config = dict(
    head_dim=32,
    vocab_size=846,
    norm='layernorm',
    norm_eps=1e-06,
    tie_embeddings=True,
    init_std_o=0.00747,
    init_std_up=0.0395,
    init_std_down=0.00747,
    beta1=0.95,
    beta2=0.95,
    schedule='wsd',
    decay_shape='linear',
    batch_tokens=65536,
    steps=3890,
)
Each number is 128 + 24 x the weight over its row's rms, rounded and kept within 0 to 255. Layers, rows and columns count from 0. Numbers have three digits each. The size before them is the row's rms in percent of the matrix's.

# layer 7 attention value, 160x160, rms 0.215, rows 72-89, columns 0-79
098:138144077124095153141132142095121088122145121130176077134146077109177110105169187145127162127160146136103100132151150098115132142150149133124138136119126158101122128142138080090102119118108112117110083079146127168152116107132142146126146069
109:130143144152085119109126146145129099156122153125134164140131087135110116122068114115157092114114176147128115165149084110176195121185109102078165136114101133173108136131102131095155093165152153075128132111167118145089110111151121126112111150
097:085154147129125146128163108116126139176128136139132104118123149150134121127107104095141114128111117175130155131167054144153129126152129085124130111150168094120067175123164087133155152092139161150105152156112115115141153174119119111139147114
116:127139125118131148151137149130150093145140117088142138128107127144138182134131128087116121102144150120139146132096136129130163136076136169131108135106107103130141131102176130126147125141145141141118066076113151142155104152065092088168153169
106:188130144092096143154121153159181130109120156113113129151066089152161114122100109166153127194114105101132127117136112101096122141172140118159136131129123133156169168135111134136097112146120140127118162111125122142126137141073143127128143136
114:190156122170101127150093165104153115113118137135143133091133128139118078116132127149142137131137148161111115150147115124111072147126146109089108159110149121123143138135133143185143124104138128157153114084143111100123146120111144158131125137
113:140136172187138113128112116113152080096105113103132115145134100113125143113084104113101084097087107119122141134152103171135129131121110143134135157112154135110164147137149147109111104131095083183103100123149103131148138146109096117106158129
108:131108160111151174136128128146137157172176134122097177117140119128088127147117119081129133098176129109093096137127125095148123111122169115114118113205151113125101095148113156130128108159166136141117138121117133176091090118101108144093101143
118:147157134116116125148161168182085164145148120147121105131127106109128150100125091146124117141143161140113098134128138084086119118099135172119131107118100147114110126137166088093118131106194106102102129160126141100137145139161159100108138114
110:126115122150135096108113135170170128095084127125096115090132103108103162099142143145136148182141150143157172125146118111139093151138124150137130110139109137134141161107162124128106147148107129161130119150127130114137148125137114110096133112
106:088096101164146125144167110108134153141145146127145130103098129132117095163076113140152131095104117107065120121112154110098120140144126131120153135107122126153164090149091123118125149162110172099106129153165102153143117097106120122090139154
105:122117169132110087104136100122149132118112155139185163134161130146126164168135117067166166153167173107167113151120097145130124135101129092122149133118123112131121104139153137148094141148134131168156099147101120085113119159199109135116131130
101:134137130149149167102156115124108141129134072099140132103147160125157102090156137116141089098147112160080102112147124095145161139168097092120102126159162114140135086104113093100110094134134092130095135182128139081136156126162162095130167102
107:126095108109136138124077138172133116139133157166163101092141114127127145101133076121149114148125141175135125147115149144127125139125177131126126164091154129128117144130112156132129113075115077117117089138175158102134086089144115119135131122
107:125138065149115182113080094119106119095097139119150121138146139134126151139152120080115128123145136130129065127128102148139136146097115137118142127131132159083155132124097131114130157111170148136104115117117158112134097119099176100139155151
111:102132125171118171140131138107085156148101154104114148145157165165162152133124155150131160131157151147177111152126119082123166126129132123114123131119149127156131152135129139125130098093131162065104129132128092128110079126081133114123110129
118:118127110135105139104179083118080129112153149146135161113133101120170176137133096138111110126137114098146107128131156143090137163143109095074159094084148160150155091137165177142097152139134149125143183114076124131173136102116150129156139127
123:125117138135145142122165142143162085166133174109126131117113089148124153126167148101131114095130157139145122114142156114099102099091150128177090130158110125108121129092110092108141095149130129140128095153110125106106124161104178056118166105
# layer 7 attention output (transposed), 160x160, rms 0.188, rows 72-88, columns 0-79
091:089087132149143077126154104134157145149152140148121146108122152196088154168099125123128114151080108110152129140155097139116132168096123132122158115166136105108113103124157181157107108101160149147149137140127112090113136113125113150149125131
103:126115158161140177122126132172118147148137079152112125095126177136121134172129175146096147147094133127115131146100146122117112108167136108118120119143106101144128132132118157191112143124093148142141142120155132117075138149158102167135136118
092:109118157127118138091148134136106103115128141110168087136124126087124103102125151117137194129153161142137140132076144104120105140114157127117138128125127140152185148126124157108116095155112119081177104139116113087188112157144114102066132135
102:105124143140109128105132128118170138132158135122143112104153108124129104079106097114127114125121094123100141139166128060143122128139112122196148138075100141117123116091126142126109128107145133128121088134159162091109150087144128125166148117
104:183147104150106108149132159105118128131130141122130150112123106129140144135121155136091123118108123118148136101150144168103157103159132152159164115114145156093132125087127109111131097087168084126096122126126167121143109146187172138119099157
105:113109119103141138139121120112141164119128113122152149144113150131111127121133150118133139111140099112084099170149164131156159134149117108112161094128091090108096106124117145129097082164130116170112127177211106143112134113169128142111127162
103:091124115101109110146115116145164141099187146134119114114112155115119138145126147198074134115141144104112112150108135129129114127111169138136115128155132142110159133142167131125134134074116148129128134139145128091111129158167102075139121102
103:116147116109142193124168120136106142076177109197141148132116138140170105154128117141134123156105154132119050128119120150122120115112146123104128183090119135112131184148128139141130125139111122134150120125142118110195142135140119176127109150
103:114139139124136112117107109076157121131135163141128136168127177156129133123120096146127158174109101151126123114146079175159136120119115048142137086142119125160130149089107128129126090138118127172113106096121134086113108159127139146152107137
101:107143153096104138143128100093155156123102178133123080146146166121139104136129124133111134122136135115116167061115108164108163168122151118148124128143172150146154150090091095123137090097117155112093141106143138113113146125139161106174143172
100:146111147111124168117128121143104157125115108123147137142101163088167139125134144133141123147167108145137134139112093137130160070106132155056132145125125123147101112120154113124119141104116113082137140125108121105095135127105098144187124112
102:112143101069134133123079168102133153096090135132115117165152152131149099099151096136130090138076128149113095139144105097138124154134141127106100138158132157112115157148123109155167107111117106070150160112166152159119134129095123145135166102
099:109159151118150093133136112101155136153115194162136138124071132117077131132151149149127148113124143132094146131106075144187092128133114105107141153129076115140133139142148132146143105128143133109168141103127099139130100110127147111097145161
096:092165156132127158090154128123146113185118150114103116147131135072123105136128173110147189118096134169126146138167090150132124128127124152133142150142151137084129101138104085103084113138093156124117130132159109094095130118123156147117120080
101:164093116110116096123161140146101130145155127130156116144115129112103110104138099160091072114114088131110161149139175116138137144148098158156124125126127118145067126117140148144134134129096099108178128106111109100115140143081108097180120093
107:102119165121135137155171129123130108134129172159117139093112098157117110098128107150138117121120115114137159141124159103164160145167118130111147125141106133137127072148113114130121167118086164117118131126140121135097102150076122139096163139
109:118161101091160136165123131150120122087144146107098163151130168137122159145131127126155112129114101120139097110121138100135161139129139133132147134126109126157104117137103097146180178063098131121171110103097134150155133149119097118101137123